config.yaml
vocab_size: 50257
rope_theta: 10000.0
tie_word_embeddings: false
init_mimetic: 0.7
optimizer: "adam_hyperball"
learning_rate: 0.00804
warmup_steps: 385
max_seq_len: 1024
max_steps: 5975
Each number is 128 + 32 x the weight over the matrix's rms, rounded and kept within 0 to 255. Layers, rows and columns count from 0. Numbers have three digits each.

# layer 5 MLP gate, 1344x512, rms 0.0427, rows 560-668, columns 384-511
110122101110139160056142140098184133188065103074155082133113086171089166094106165233118078085112097177108111160117160139092130125179117149157143081134086164082094114076099064154129179089119146060154094159059168173116173167154140172186121143134146172145135152139085026063142091081198182086156144146072081209114070115114180193101111208135191107149084100129126155160148157185094092114134
101095101179123169182091119124102111173055101103095178133167094234200197111127173113151142079086153069145160151089148134186116099119094182167115073133051132115105093147122124116082132087062182159076094119108118105177019158141098141131163096100167169093144176209106098130081075176083171042159128115145117147165117122146107170166133130128113110148107089117141120129128139175142035135124
132196124146120161109136147118109161097112073150162131147111103197132118085134139146118162136070126145150120126093077132157107091145148144149170123216047168155134145133149171147137138112221114174137105166132168086169080121082150117117161093115100172179130114148141133095168121145145128121127133107155138119156136161090054180081150135179177154138099163122141180098148180131110095101156
156106108208141162126166115136076120186115128169142118140116170149156184094148096117110179132114056153097114135091180083126101135118142113245089113125152123149068119157085102156187189127115187147192137121106104125125119167149113131107098177096118138070147174124121087130094107153057140138146184056173115118143150167148073113186153086163122121145125114095060115081155141143101100156148
133126122097094066127103126094112147160133127143142108101048062192140109081107104160129147140158085100131107092113172090123179099169092126129184117102141145091145150113124141149147204172172081150112107145152084114178128097173132146120101129143125149134126143075135125167165109092143097092147147117141084182138136162132135096110078167108121063115142128140098094107127130209173111134157
189102112118104156107125127151155101074155136072187137127119144121146146142143174119108209147062121110093138151144097145123142122163122129139101110179087182107181118132103144096118146088156128139128103144078133162145104182070163134159106172147096149167152140148077139071137112116163176132096185111166108096130058078116088147098118134080154161117086136118122188097130112144063115105143
199037065127170094107111101116146098142157111076114129213106136155115101127129119156073149111070171132094172101153073103099113137093137214132077118143142100090120128122163150112152177120134133164134107159162114102132130135136056121135086074179164126141131132184171112086126140156051094135154114129110139076114077104138139132161086146190160084137107194107163150130076130098136159084146
105106173145104102162086128135204143133179103075148112145113137132095152161141049199075068095122121149102085198133029179143158100130122086162136189135100143098206147146096127148138163091112123134098166098125137170152075178119142088086136128138092157116102113159179183099093110152115122098098152119101158176125075107158101098122129162128155109109122155226171158144145138082153190204099
110165180204077159070098112152092115031028144099194144146160129085135096108085141152158134096120185066127161122222126136121127186097144150087140098142148108139187192169149137137147119148129129204138155134107083161132109115113108194116072096120070156170142159196141168087128093155158159146142137186157150152108069061131090113086101132121133153162135081152119065106166129119149088157148
144172092154145096140084098084169140075108126144137184119083134096111153136120137187137087095128124111120146140132174155127087086106176119150072112076085104152095141186103111141143140117167152111100109118062180110123154114124036069110166155080151104182119151132174174058123126153141137148168152135116108089139186164159153188095130158171099146074119221072161095160082110150145151152098
129158097140089191067137092155102138175184117091158145128222185111184176178092132098112139181121135114139072146145169124145070125129115172119109086070137103130089111107121118134120128117217101134167051132146159106072114116167094105123098111093104111111186188170150165128104126125116188138141150154133126190138155198118114166122143080119162093090143130081147150117116026110074128117210
102112153107116148183147092153145134142149157069151184157168100121174162108132106188092141130141147056053182138096125162102114183106113159169103113150123167126088133111102067158112138113093134093164055106110087093111158205090124090117121096126105156103103130201133101135199095189090119139110158131143116114141123122062178126102117157118146076136127204093168095148158106094146124102124
084149107153056064160153138135106119043098097114141127103120087128050070117153084168079160082105115123118135118063129111108148148163098128108084126112131188174090103139162131145126075067139066109108146102117087152147150147096102099093168124107124106092119134082163124096103133116158092147096017208082138119101140172154099151066095126165104112131117109145184139159117112086136184188167
109043115124075156112146133107131159152122108134166231171126134150154118131120092162080146117093128154111193198059101092154128178182129067152094153157131080155104209183149147146172126115113175147161057161147097100138063183144153143115110072105071114089127169149119120073102100156085116107139151087137178159107184200123106175175082085117088097217171109150095145157144155128191188173117
150068139103115062076085125116148070135092060151143195157102157120119148155044145139144130136187120169117114107159109110124139156165122155153123115131139117113163152090162143125182126110167128155125065109135133102160114138077115071067090157148145143143120114127142102143156116122096124077121128049150120152125137081149155075194107109100115164160080145133101075090177144173136117144092
178125130144172067147138096148168135116181111128206090103118057125126130110110100114114077039121128120094171085050118100091154133145153134085107126085081193117169136124095152116143173164068131083144104184158144229112138126113098160160116072160148105083110135146120127165075140143159118166094174149094102044132119155124165154088118114124128135086105089115194134224102125184154134094095
121140114154164089115106108107213149135073162131125113139123142060127103111189133131167142036059070186062075120123128104105146139133143117092100103070153119166192162167138068113095104146166091124191134155163111207137143157159084062056105061147181156172104120155148184161154131094136140149126126146108114104182138105139149153117115120160130004099116062168159122102101185108127135110121
207101094146089099109166106105123136084076153151126141124119150154183107124077175112064182083155160077123128206116125142132140139106125063138056135123110167157164104165153102142147140130111118057128141113114079111127104113084123103129079071133139101125112182079137129150103124094115118173080195143155153145173157072141144135143149145090182075197074075138066124105112081089151123127114
181134153146156125071131123122116123166117168135175169156110126085136137124176077100151169115119146160137119113126086085121122183134059133158096120138131147133144146164132173147141118118114103111108126131151133170086156124142119139108121116106107114140139156113107115158132122136088119125140146111101074098152105113112103123125153112105155137124146184115135153110164124108140110118111
161131156123094123120124194179088113088111177099164112140078140095140087107132130157180124081178118057118140152147125145180116109169134060151124140096147151135129125122196181077158142142167070175170134081092118119164178093146113134079111094109127114119177106151128132081091158108149118120157098115173109136092094118156132135145130102155120122104059180103168122145141142179130144204104
125188107182121075109165142127159130175083069158167136192117124121116149125142198137088147119113161142147130133205099062092139135107103078128146116150129130130142126160152118116124098118102108122119092122122155130158149096116138128130180101100187112175099124154103086133128139117129080087170113160162144197139144132157119166137103129116090098158121143131116163152125157114056118168103
151145104146074120132096076156141065118146116085177137094166164186145076088111150139147117126109167155119153199164191080202105161115128088204157092107097084159147127121157154074152131080125119123088148138048136131130118130118124199107124087160036164148122180191183117078147106154079092110142100108181098190162110157185089157156197133207181178124114065069095165115168155167148110089088
100175140134111042095088133122108133110112187105145072142089107124084063106128153138157142152118154136137138081159082100168164157103178117110112157076138127100115202187156203127141067165114102120144127108136088157100176104084121107163133111093170127082123167111159091123113119107166094142102123154084089119091063049198071106132116097089110111146140127133201123130086171121142133150088
143088119137116131100116128041121119138181083180144110134120160137127137150114100065137170116117130153121135101155130107184115167143100166184158113151105070119113104114105119104081148105080137167104133173115145157155139117118094115106143081131104144128184169106067152151152105132156198150173115137108141216145136164051095181141156161184134137121128100109130116062093165136130126042092
220088090186137119074128078127140191161112124173165123153168111173162204143122111083126131124128147149183100155117122092137156154073136159087129107146071101169149132133112122112154121157142191168112064148084153097149107093089114063147097129165100145105095158145135123099154122058072154142082121105206128136157096132149091142145131126163126066112123126126133165086140142151080122108152
096126105114127163112140155185114116163097122100172133070116117123160086080156086083105108177132092152142133091124138135105151173101106173143159139125125173149091159117188116150142140103163143160131180124114177124139106180100092131135085065119146144105134109132153127176163102201147174111118168117093111104141171216115132115121126165099160190122142166118156114112089095154144147124134
150165107131133151142134135167127159177102124104120117157130127160129111127107100123137123100102156121091118155122153084084120131146164163138190088152165120114206164123150091164123102080165092096132131217137123136166165110065183143159169082117101126119120156100162111168092128131119152091117143088172146044149084157128132079161106134109121129105081098076156175158107114181110087089092
164091112147144062119097109125174161126118121165156137161176125154107100099138112184094152125103109136132124104062102174104106141115139148094105134151129113150152158175083155122132092115133079141107155113112133144207100107107107121100091126038105108103109141110150144105095141120194082146095109121121168074177148165145090160143145120144152100095115173083160141128129137081057176159142
149153125095149171145139077183122148106129134101122154124134134148095107124183065139104132088179136132193137086174156097135117108084118125158128090160070088096083136124161210156082166091095142136148089077142138153142038091152130137118159151063040124107117115129088134104113070126119048122074123170127141111053112161144140137102059136132158121138191067119167131151182062123087165109129
222135077154115079040092078149125148149095084093081145113179140126108101102146172140178163103111150158142166185153073147154167146100136119085155089161170090157169213151123084101121114107129076129136066179095140145152104136154126142112179118133115132088112148193130118143069105100089173117115093151170104155181133123131133151105178132088114039078108131152147178104111176064120111108153
201163099144140102137114173100110149110098105133131099083141135111128122109124080179086197117088102105076134110128163123192134143105129118112150135147101139143135145074097121073096137073152116135143091110074099142112133122152140110083161118121146114117133185139144154076126114110138134113134164159097120179152145122155084124134101154220134137142147114077119160097125212160105111111096
145125128147162150150099120154164171120145087161122131103127186111139113161119115169175130099130116142074113137100157129123154122151103126089171120088155154086154169166143105135133120151111136133128092191131181144108078156100059123143155128061049133176140146070183127089106104180122149141103156060136107158119152170118185141123149124113118045159110105154194150102108094171111145120137
165149075151063123089103136120113098072126142096162112165146152127144038132142156077105102114083146085128115063142100126101101110170149099072165116136124144156139125178132116136130147132129098119133132190177131136150093105165105125167066110162143083112078149169100147152171132131092135125103134189140156063116114074134052126160147123097154153056097071117121153120094107117124149067092
161104075128125142152132138067085132127143106093154149140091089098115127114142159098140082106153174100161161135157199076122128168100125174170088107106105136161163070153111107154076160119127095140080110180147142130063123135094159185154118060086071113120098119136087067158140125140110163106096130110126128091171160081155172063089101102101165138136112070166151217187137115133114127146097
126131125099128156112114153137141133093134108105115117126135101089123091135164104135148126117124117092089072075123163097125148133123096079081113121106107178121115100149126096160151117193071160108112166099146155125093159155107111141143122171122111092143142143102136143183048119133124152141164124162133101115135170138104145140122106111080087164176169099118208148151148106167169158134181
129077144157120129169148106147161139134067069117116099089087096110170142123124120114203111123098174074129182121190191098140130157151167134160130105173103163109110161082175132146099125196148143142152061083136188143122085221076126058142168068143082114112103100168160157113137108122092124103111099106098116131255097110127097138175078142131137167108164091127183106133106142176217080109135
139158122179128069103072148152094099128118172127128162078138108134081169114146142121165099105077069137151134218126123066173164140129124163066123079083104094175189099146145166201093130140105076131110082155129114098160132081158135160089150098143085101150116147151085157099147082076106112158119132144146149104157111152132108085058139085132130141094103103191146187079142100124086093034144
169116100153163070149096141123174087092133139190130157091151087161122149118134173082148109074096098128102102156172201088126137120124133167126119109140172093119196128116076163120136156131062140167155089118171143156137208135113135140151095113076144150122033094112127133092143122149104161168175130113096191133117092160099082096070088130122156129140121145109126082122131158170122133198078
124165166117117131071141118148110158147112147062146159146161133102161205078146090124180136109047124111140116102151077118146112122118105207118125090136129102146164155128133125130100130125139112132110149173164143145201126138132140143101094064167107115183147105137134167135147101110104189126082120090079097127129111122126052071168146131101122127123080108084143132165183129164114135111135
122038124104157120093144141108111053090129126082142158154152156106130105133189150095062136173031169134131127199078108083129138165136172181141106143082128122111105180183178125117123079092136137171118192122096095156153153105134125152147126085093115144163085120154175157111143115086109127140069076137141114101120123191090054094120102165172105083082143113102109129126174149183123103040198
186124152178118105076120149143140119051206113148167116076151137134073092154101148146146098081131166139169183185096099128136150136178142124144090150123130115165142111117148146099124069108139106105085137161113079085170163128080145104135118095109120100131101154172136124144080110103095175117157057134166095083126069138100118176112137077077100100035092170115108089130122130112141103125113
146068072129093109163153153127114167144169183073141133109175167138133105135203153130170113125111140112118169111122102101135123118109131175166163092101150108109144114141140171137118138152045109124117129100124136163202125108112140131104083105107155144139138132117148074154135145126115206128139121111136040118186138112147106144135158104117083141092124115116157165127158149134135120100133
187146076095128119067097111106213118067161109160163142125137141116129200081078135141149219091130056122163092078146113142072146130152149192137038105077129117104086144147140127124176045108148092157108031134146098104129075077199072089120161143089129107100131135155156120110117131125117150204137113157194151076141094147161027128063117157133119070090093109099158138080051097122183121167099
111124110117126115167124104120093083103069167175145126155125102168158178100134175136065166174148103084139079112168133161154143128140092132140167067121099122135091118154120138130175126102061046139149088120149175123152126155122178153125115121120164143147161139084093124162182107139172150144104122172112151135121160132159141147115156120147163127105146160133151159131125139139175137173108
148086166079151140092123129094140098101153156147089119137119151112169114135092140142133133136136129161182136143147155149128167165164187151136132052118127129112148162127110130127145094075122136137154093133064160163151112121114147104107189097139136108130125108116135130146059128155140108154118110144152099106085132086127117133085128135098124109078118159133116100143108096130122123088064
145118128098148099061083104144076166108122122136110155106082087092147111130093183172169132079165106135098120160119172151176155107116123096156078115160154105098166117134119089152086160139083142081129097107141152157153119176160088124148178119115078128167103134071116139081138124114097191182171117119159120111109098125118124128090086108144160126152085146169167188073136166143113100115115
137111066145145105078120184115112055128182124141156144145158174198166177128101150112120071102127164055106113148150182098150174145148131155156094142125121104072087204115114100163200111088155162191160086113086085161150176125141139132109099177128133139095184119092085154117137098193065144146150119139121127092129101132137064132082059143108171135122143148114072130048043140159100127130076
131138173192150154150098125118137073137129113121083110141193104111185096103153048189084185122097146138101126115102100079148176129156149125164197050165130106099189071154053165115132111189099170143104111123134085103096163109124171082155173195141089176155136148101184166104111088154115107142077097114164122153167145157081161139155075165197156166113110135118162132123103142092158096093117
194121124129104138063083164099122103103111103113104109103116141150137109098143164151142165119128140182097076115198123116138147152098209141109104112134140096127148150170116109138110105164134087184114102127120133146137121093099068097094055173139178135165069134125166149132146099090125132129100115128147134150133152120153157123136185077056101095077095109096120141185151093112164088128109
139082141146113175110182126106074124154129131105209073148146115141167144085167155081119141103131095118133160172134109116150121179169142134128174108099052124149143141121174122119138153107159139167137135156102107119138076103147149029124148178093097157087177120129112167159097140129067177139110191124207081137116105138163075132113122098094172155131168104143129121080093155143095186105072
153138139083117141129080143120116180129088144212141115116127112115130137081163104200103143150136088107175131194155196150090148153116137156155077100144089111137161180168122104175114157130118107209179120130158149120166217156150140098165108113117136144098084144177201154118120112203052127169131088088131140162181134085105142133172134093060084185096144070103096173169112092120128118056109
090175073143150169171149068169129160107175107142175148036117164090201176155094152141153167119130140114168113171112093143222105112099133123115126093113108144123131147174095118166172131124131115173149116162100072151143109144138072101101114154139155149110114103129105141086133117125109162126100156118137133080122082168148122135106178051106162152105096120169106136123121122114116144156131
183143148155168076103177111191124124097151142156128103155148128172148114127151144095120121159097160152183145145084101168192194086124109166144185086132104150087124141149100093137169101101126147154175170117105166065113165168087126100092092135158127195135134165133146126144190120061153140099147093157195091129157194208182088156170166079103109084091101170121141147121152137106123103100123
153082106211129067102062147094139100103079165187099072167111108202113096095072101145110142126097144071119155176145185095125122157132169140105068080113034187140174224129151151082151077113098124193098161156146152161151159081085124160088099140141181112129190153117161135134120099108130107121185138074123172069153144201064125134155116077131091114141092091130086118115101142092215097141093
131076145112123054061105153073156118204152138078153164111135097193147180098086117151160113080053138132074128168147189051199138147183136147142073099105143174081158177117149101200145127108137133124157099134133132202141130227138110150153130097085176105084183126191104089136137137158181158099188124067137150148064128167121155174144084083088119103164133151165181109183152226099126213150158
131068182168116149114134214104179132118089052190133130102185102070192143178179138134154136112151161115066116108151117172135111135191149124092093135136147116112137146169113106157115091128079152166106137118166136147130125118141114093169158130104116117071136125107086104110146088162165149118152097134125172160111156168097126157110144120104118148104140112207142135159154120113054145120148
109143082148120194033112091082118110108163186113170166124148104129130129097116112140115124148146147141184176163134144109146113177111137059162099105161126128101136128118096090157148145103142065124086210148116115130148181076141153182129139133131134132148144161099120094095149110128180085151160113131150197097115153221044150125137186132177105109116120163125125182155100098175117134168152
134096131104117095060154163096091171125134146128151102169216125128092128115145077128131105184196133106095143110163074118148144145172159105183126143106135123162188140106144164137115140103136124169096113108140127179150129163092151121138129191119129201231169185111112132153077093167172129099163063166082120184101087107128123112165169136150153103161128159141078156106158120095110128112116
108188142144127151102145125130132071101124120138148113103166090133183145158176119082107126154098169115144104111120126128111094119124091189152167131119138127148125104100150135124194126037102090123103150139103072097103088116229115128116089147162124127152145130136132103114119119176112128193120087161128153110155124204149157079151103152150168156131108117071080141112159189142127151136169
092112137139188154115184116142110089108131095193168092116120148120135121072156086107131119161138173104134107168112143139160148114131165108140186124154103165109130182139145136088148132158166122122126062102156174138178150128079156131131128126133148108146121183138116102083178135140152171144129097097168080163108052138132158149124094165133174105092094177089098174106152147138133127102122
157144097140113102164119125120165158150080084133133139172150080074071128149062112157140165134142123111156141120137099084091050128160129122064091153128079107146138154103142146108176170119147142113187166068116122112116115129167116110145151146141128056159088152072174159079114137133111128147142094149119146139151107147153157142134143121163201111168086180152175143162114147102103127191156
148155099129144152132128127079150142153142183203154158146170125157126125086100138144146117046100145113151148148137081125139127118089152115132116112091049115175170170125139124122093168104134111204101100141122105206132123144125105135114124058150122140159161153143095065118133116129150150118124214066106143101187178120127117146150156140104150169165149095129061147121149151158164068077099
122117092126090143180090107115132127115182117100149147137137124107163168153164172149124109109141124134137181117180132074127135163160128165101133130100158133164171162090133159130145107085116135059086091169091096109103115140162110161146138162150152131097144133169152124111214118155085098156118117141108094149124095148152136141117124096129092172128141114077100090153096148074178092118104
162129100134174085094068110114201130001090067101123156122167140109124113108128092204056134085078057136037113113090143175075093133144158127112060160132104099180172120185109066087083101097134108051173059113134132102157144157138134073133133213075170115197057126154183234080092115035127099159114141139184160090090140145127124147089185198164132127070193115092128107121083200102116219112106
131146112100175146111154151078138181179093160109151099121131151102174118131150140170108138139105111115158109096147130135121114157163136111160156129165122138173111165144160113133137148129127115203141101084059134125124114192143130097095128149111085124122158117075182148112092108161127111177123178112072102106153132103115075144098147095153192085056125133125155097201136122135151119126137
169075102133139167113124164150148147141081099176122146149185125105142110123130114107074089181117110108135075186208130128116083134144127094171161138137088116106131145072132102160098129130089088121114129092160122107138115146084144115100152068127068102101122168146127087136117093163097113063104126154120124142113162161128144150144099160135149091157096107182115172131116122137110169116202
129128142150148161087120151098074109145064163142133139152106154147190140124142176115114191112134081125115146068106181129106136173192146101138085072145108117174114136096142151157118140131165119208148082127135115162120122132155154102147078098191128184092125090100124142139101105154119135103136110152125134124180165146149175168092104040133193125181139124124145105089129139152112085084116
149154087152050140126143152120178108141109128153146160102124110181098139111115184114124111097078125130099125074162089124189122122185089158147086177116101126182178104135174094171175111155187057135108148138094138103127130151126163092113150107184156064125129117064099094131174194126106135044146145136172171123089129138107066101139116146130118151192105152126094114194189118101135188106070
118058140162142117143147153152135108143136134080133137153094058079130163083104115062119123119105152124155124114157119110114145107162125105150135156181152077158143147115147183107162185060146086119157177197063101057150149139181136116140091072197130107066112103140130072164169173193102079094093137139116120121144150129155101135118149146165083135149112149122164108176167170113121112203115
156140123126164141094150213115136160095139182117163114193163134143130175167087189151107093073196106102191105162118173069144100174090158148139125141136181124172170159092165142167114155099138146119116124152140147124167140153108114135129133184030136148161095146155152168155123122143034144132145160162181166105190117127104170116156069125098126119176120112063072161163100141170126137158159
199134095234053120117197117134162169182025119076098106054221151094163133141127171123120095149109151104144117113138134157110040128071123090143127105151117130103128155136106163179118139180125087124145151177179140155134153163115137073124125104121097153138068159115107162097157097113199136170162099122114108173086102105136058175107085172133149022085126096132097115149137096116164126114092
181098118139144166097154124150109129146109118155128085119183130199200180111187132141177148143057133131144120118068073115152105138165166136150104110225128126111174144121125202135174146171146138179136094151034131157180138102149189091139178168132095116130137130119140152090082125167116148083145080182184119122117136200086074128194154147186171119123072090153103191084136107193061143076132
194215054120113120121092124098135096071112162077058109111107119095086112138128066212162143112093164060080122134084176112137065126129163139083179021179099078080071103141137084089144156191095136226135108094149094191158154085144167120114132192128108100136065138125139173080175087132130120148071100119159152109176184063247109118199083075145146136108112076130117087175079137101096092149065
099111143131079142065112111141104077142114105095153170133138177181125151071114139108103165085121163119134175170064174090192109134114075148169138082131109197112145081146118154151154121121083112144163143087069145089186128212136153118076081145138068214076138069086122077161176098107203116194144108137169111188111092141078138180130111156101189093101123137094139068103151080161142148137106
141114077159127112132140130109137136077123070148153103128141133163066163143143147108160099150143134155096146108165143106152147114135123141107189117129098139100185147110160179117132128074124095139143127172091152148155141081075084173113106160162167126127154126143080126138132153095121107132154103111136174148129136176167146073102063062145096173096076172136155108144119166104128158146076
142141113115094141132121128107126122138095097124162047128162122091158085115149123114106117143107129103162116153146131110124120149146083128106118086145072180146118126139103102173093140176096115133078112106129118166133122176118121143083121110101128132143144166144113133109112037148151114095110146144104097134150102142135110166139137116196152148108122131112138136161152127124133089111112
111125160132177119121113116114107100089119086119162131113120164101137107125104093144154122111079154117088148126160108145134114063114174167123094086101137114097077081124154150141056142113123112115076102125102151125062086162114112143138081093123107189097163122112160133073118093176139142138123101133088127141144145123174119157132112140099078117113114127185116186130124134106146132110095
191081132163165146144127130135146117106094075093165165093140146096122125160147114102122118041139119188063097109154131133146145209086077093154108046083131115088098176126092152138116120191132142134137091159102125148123155164113107129109163134169088092112060137093173191127091090207133134134118110138134113129122053174135134165091114114213182118087145090161158185077139092070125144130117
136147123155118170080179120128102128161151156116149122104117100145138129082155129145062091144118158109141118130148123158066104093095143152142169166146156105155154155168097128153190124109124083130087090065135140080145129162126110074096125153084104114166158116164152088126114091097128153145199196153087124173187173152090107115133169100167142141135126130136149129141130141144130108137166
073136140141147113166163160088131128117145134139103075127137156127133144139142089144126095139207106162197107131121154143099099119067123133127084108123099122152087115194104149141070161108148065165129113138131082149109070105155139152121115153100098142135140129127160135145133088127161147153134060085161109124183140201173087115044128106090155070124119049146117146123189171129130184109110
111136067151124123165133187077177130139122150183212113153095126098107080177103091146127133077143071116111082129143146095082193087109131164187127140079133140136099162116141175209061188096114092114182134150111034175145115144136063106083105130137082107096095152105166130056149113115088141162199083222137075098158100194118184167123089166162215140148124141181148170190141075147107170143125
092093126102112194097107109079110158154107186095129117078115131172158149070117192132175135137152083074112143138134156168125094104167130143142153151133103132158141148096142104171144125128133110189097090144099093098088101077083044101148168128152150104102097112101131082168125115131169112144162162140114079133126141122055129109094127072129152133140151117146185135138149184146084154093160
176136124109132122116172164114101190183072119183084030157103084118121097203153157116153122128144134135115138149073055124097163127209130094135084146089064181127168158130109149114143183111180119136186139190182167092150101128176118123118090118139110075161133110108060097144093119135145121107162149161172104074170152192153158100129136100138127097129157136112099132101197170054132150114135
083110097151151115086147140173123165095128164072119147116176143119113163144116089087081129107119094107096160163103136117174083150142160176125100103082138122131133181079118164113121086159197092136120131174160042136183121139101145122150114128104123110114148166108156142135104126170164166142133128126060093159097128151091142101103115103115115146119123134123108117126097127160137207110124
178121080093119106117112098133147163152120068143149095152147128131104098134153106178135156143132161146138161159146088130137130153130121118097155128161162115165180156101082148132080112139156049106101156138105130137141131148110150139139151171134138118181139173164138130070115133101124135150110106120209153121170140162113123127185150138160122087156075080124115156163091137061108141174121
131133064193112101148166165125112069091130127102136150062166110127143201157049119149150092145119134079102128161053138058174108138108221106100157117112082124137126171062108197162111129082161088119154109140104172121155099145103149167088100057104089166120131154170138167150122082182145206123092155132118160163143082088134121085166044152072205173183123127131153179165151124181119049158123
104122114124168116121117110187138145114165144091179151090151162144125114113071105102142112128167134142089149103164114099097140126145185099125141132104115131112122105114140142147120128120117115185086132157142085130093136123156089143136129071200088156043133115194152095142071042150111132122133102147130104186057106115095180148097113157108058075129132110139131134083103089066140078143117
106110108169118160058087107117119153140174150202196156098151174138097052138137142143085163193108113144118133171113170100161135123156138172133091099128101114125097172130093137136150122121176147155151137145100121128105112155113123153156051178062170136135096140134134130138174101158170112117115108179154114183090151204122137175076064080096123120096101141113222096174158073152081059132124
076151145166097154121098137098143135124127121148102143107119024100178165071129099161106118021096116106130146138119152070082172156091106157158130104096139105098122089108118134085128150035102133160122125167125049185155118140181082128116124128108161126092144136148105122138112104131122080175159127117176106142117108153140077088099125158154139157164154141112117166186136153121078165159153
157120120115176173126106118140134140093186171167154133134152096113122172077145118143079159090143182147127185151188100090103171121104151177108099139170109069125178102085168124074106118117164153142150131115076102113188102068135134088104145129138130114143144109151122180115187152082129142141105080166123141097109185135163125089114144115181111188150114098144123114110083116097131131164121
126111148164137072132095113192132115108134187128095145108072113135126096093142157097133102140071080088102112139196107120157140119143173082099098129118106082098112124213140113134167184099087124174134130135100103150112111083099147146133122111114195084134149096161138139155080120150152144104054127144083107130119104122124101065143094144121192089166126045122129119143145120153144118103081
206151104168152123127057161138119131146193149133079122154138097122142147142160136114122103120098086152144115164151159090155104167131113117076144099097143151141104120126119155122096095169167158168146148093167138085156152098177105121093133137124098107117124114184121112129094129098144142139122061131101147080183120114162108130166087060075132124138146140120144065173113087074144153196139
133083116115152102174113054141134055149087171164112132122125142145096112145191110127097121168099171081130135104128157085101114164065096090139116156138148117118146144125168139150157169150075189143087133096057091104135130111125082166113130190088123101122117158133142161078104102139178167147102114145123144079167150123080083125115133112113158122162113192134056131073163158137139123144147
102054136198118087094136130125154164108163147093168126089066162210104132131077109155102195081111089137129127088093134086110143094133092096163174112152086109096114152077148124158080094136149097181128176126116055151111133118123142104070180106162113140156096108153170121143080120086126161077140117125163159160129180147121175156159064131112129057156152117095165115112119181148119117144080
162132051085104164164121116178070134122165202123141073145101098194177128183070162160145121178089112118126199114156061101121174176143105095157076129088088111144136149173117156154122135143175108140144077127135095153128125147100166055053113134193158073085116138119121136205082140120059108133182171151133076106109116154169151178082106078116164093109158098139103134128108072075128138117132
154084111118156119114101167094112146102117110086129144085090093138119102143068194141129104104122093168075099118144137107137199152209096118100089146115131129097093161153135149114113117144089100106151111184148087160161156131159062112179099081104136069073124134119124130085162091138175132079127160137090103125156105191174157121114140123108090099108169119101119128071142117099135107117180
116111153162124212107214149141128137137126153176124145110136089119147149138125182093163155060162082106183152186068200139157137168134189161150102089155126080131139112129186083141126137191145175143143123127201115149212093133110109108168149142055148160130150130111082175071186101128143164171132166136137085105119148089106126133161156118110138147069186113140078146077148096137107126150156
154153133163166146136148099150162145059175132066143132076119182189181124193116130184138155092080151132138097137113083156116192104134101099173117112102103132117107152201114107084111125137077156155119109156160114114175118182119062130131126143149092184096117159143132145108142063128163091160145177131108119129117094124142104230175122159152132068102119118116143102156124149119149074100153
125112100133110119064117149132187111121101140093119125193152124079131135119104186065161113098133136077184133062137169142107143120174070081130204120098114165134150101164121156170172167166148062121136142152176123132154135165064117097074041169091100137156094100123139097082094111120145180170116130105184138169118090088090162178153088088109107101167159097143160181119154092114111111175182
098079185138127075108112142143129141109108122148122079149165134145110176174114120135138120142168166105106111089137156153096065133120147103122167110172098127079087157183090126175159100212170125154199106146124120202118110149120163108088114144138170119146125149118209136083093098176141140133198077113118104084074119087161123147076085132121115165170111068094127098050103158138117147102101
128169103157125081056131203152120150110140152149176124105116141109102115116131137090168178102098158141090076152153099065120129140177167142126112107189115104158105167118121108189149130158190158098140112130147144169140219074144146105181107075091098094159132174133164176176159122154141151087096120168089152116072100174137159151118107151118120106177065148133202111124101162130102147138083
130105067189088166129131154160110092106126146152157135142192114116108145100151126108133119128070155141096189178131122068140078139127128106168122126130138125110200119131134169123098154148146117124132166073081086111130118125138102129143135161135183118148181131138127147160125066099101142136154136129143130106094173151156154109149084079182071124130172112133149069097101151148187112095194
071084128135139162153076173163098035150133141138140154081050084112158087107131137165118103060148100143137127191095175148139121123112179121081128129094147161125139120153107120134081106085207157150127103128141089132117095175086110096115107076111039151090084141147170142088120095140110154185128096190132154160122130167147206162152096074070087100123150175147110130140166063148155124153105
157058115116144108083099139102165128098135154079140164106150168184103144131144138119116171126032106131128172159113084098117124168152099154158127140109081146168124118141131128109099130139160124184084120158092074124151178184145122153076097105128119152132156142139090102111109107131097128154156153152108111095113121109150145128120130115152085139166132134135132170158073093102118203083165
078084108074119138139131180092147127109111172117117097120165196102077090135065172175156163150167140103114116103174087091104139108163083155130109132161112135136066132102120064115081065142095128185136117189158092191158164109121122197056150150084155116113164116122116163084130100124174152139091163096155135089122114127145115202124150122100113156169109116114182162142097121096129157118137
110125152099133106127176122094090137168109161123093099188165103097116103080099132120101157064114091159139127129132170135126143133146088096137102086170115122092106143129130082127131124119088152115088167121142092176198178119101116134174152156117104141150083164135174139160131118090117118193139092145145143148140153170084157132125186108154123115179114149064137214145122198146104169148141
087078098123129140083150115119147129157089080151096151147161125152102153136181083143099148131117120078134144173124122112154155169230125161157151127157091147165167147087091169128156170172088129123105131133100162122099143168199092136153173151096114189130083148199093073142106091137117123141144040155175109132103131154150130156096079136160137152174079100158137167106112130187120149158134
147168115119094106098147151131027115124069199160194142118134154115093127190113163162143121176149131110099157110137157096100152145183124078182109140168124099193176191182052121113143104112174108155142088112156080155129144083196152174128137145154130096109177181130094128179156139175117133165130085056121147094092124180115107132191085129129107102146141142096089138218048153071139107132082
135177118088066065160113100118130135118164127161173120107135145134131183111112129145160106154156121123123195139120145125102111149164165142093082104102126143131143129073091102142121097123098093129142104122060139108133092187162164165077119165145136075131129156171156149131095144152150143051166155112115075106122104152167108130123131171115141111143124150117121111191096141163090083124117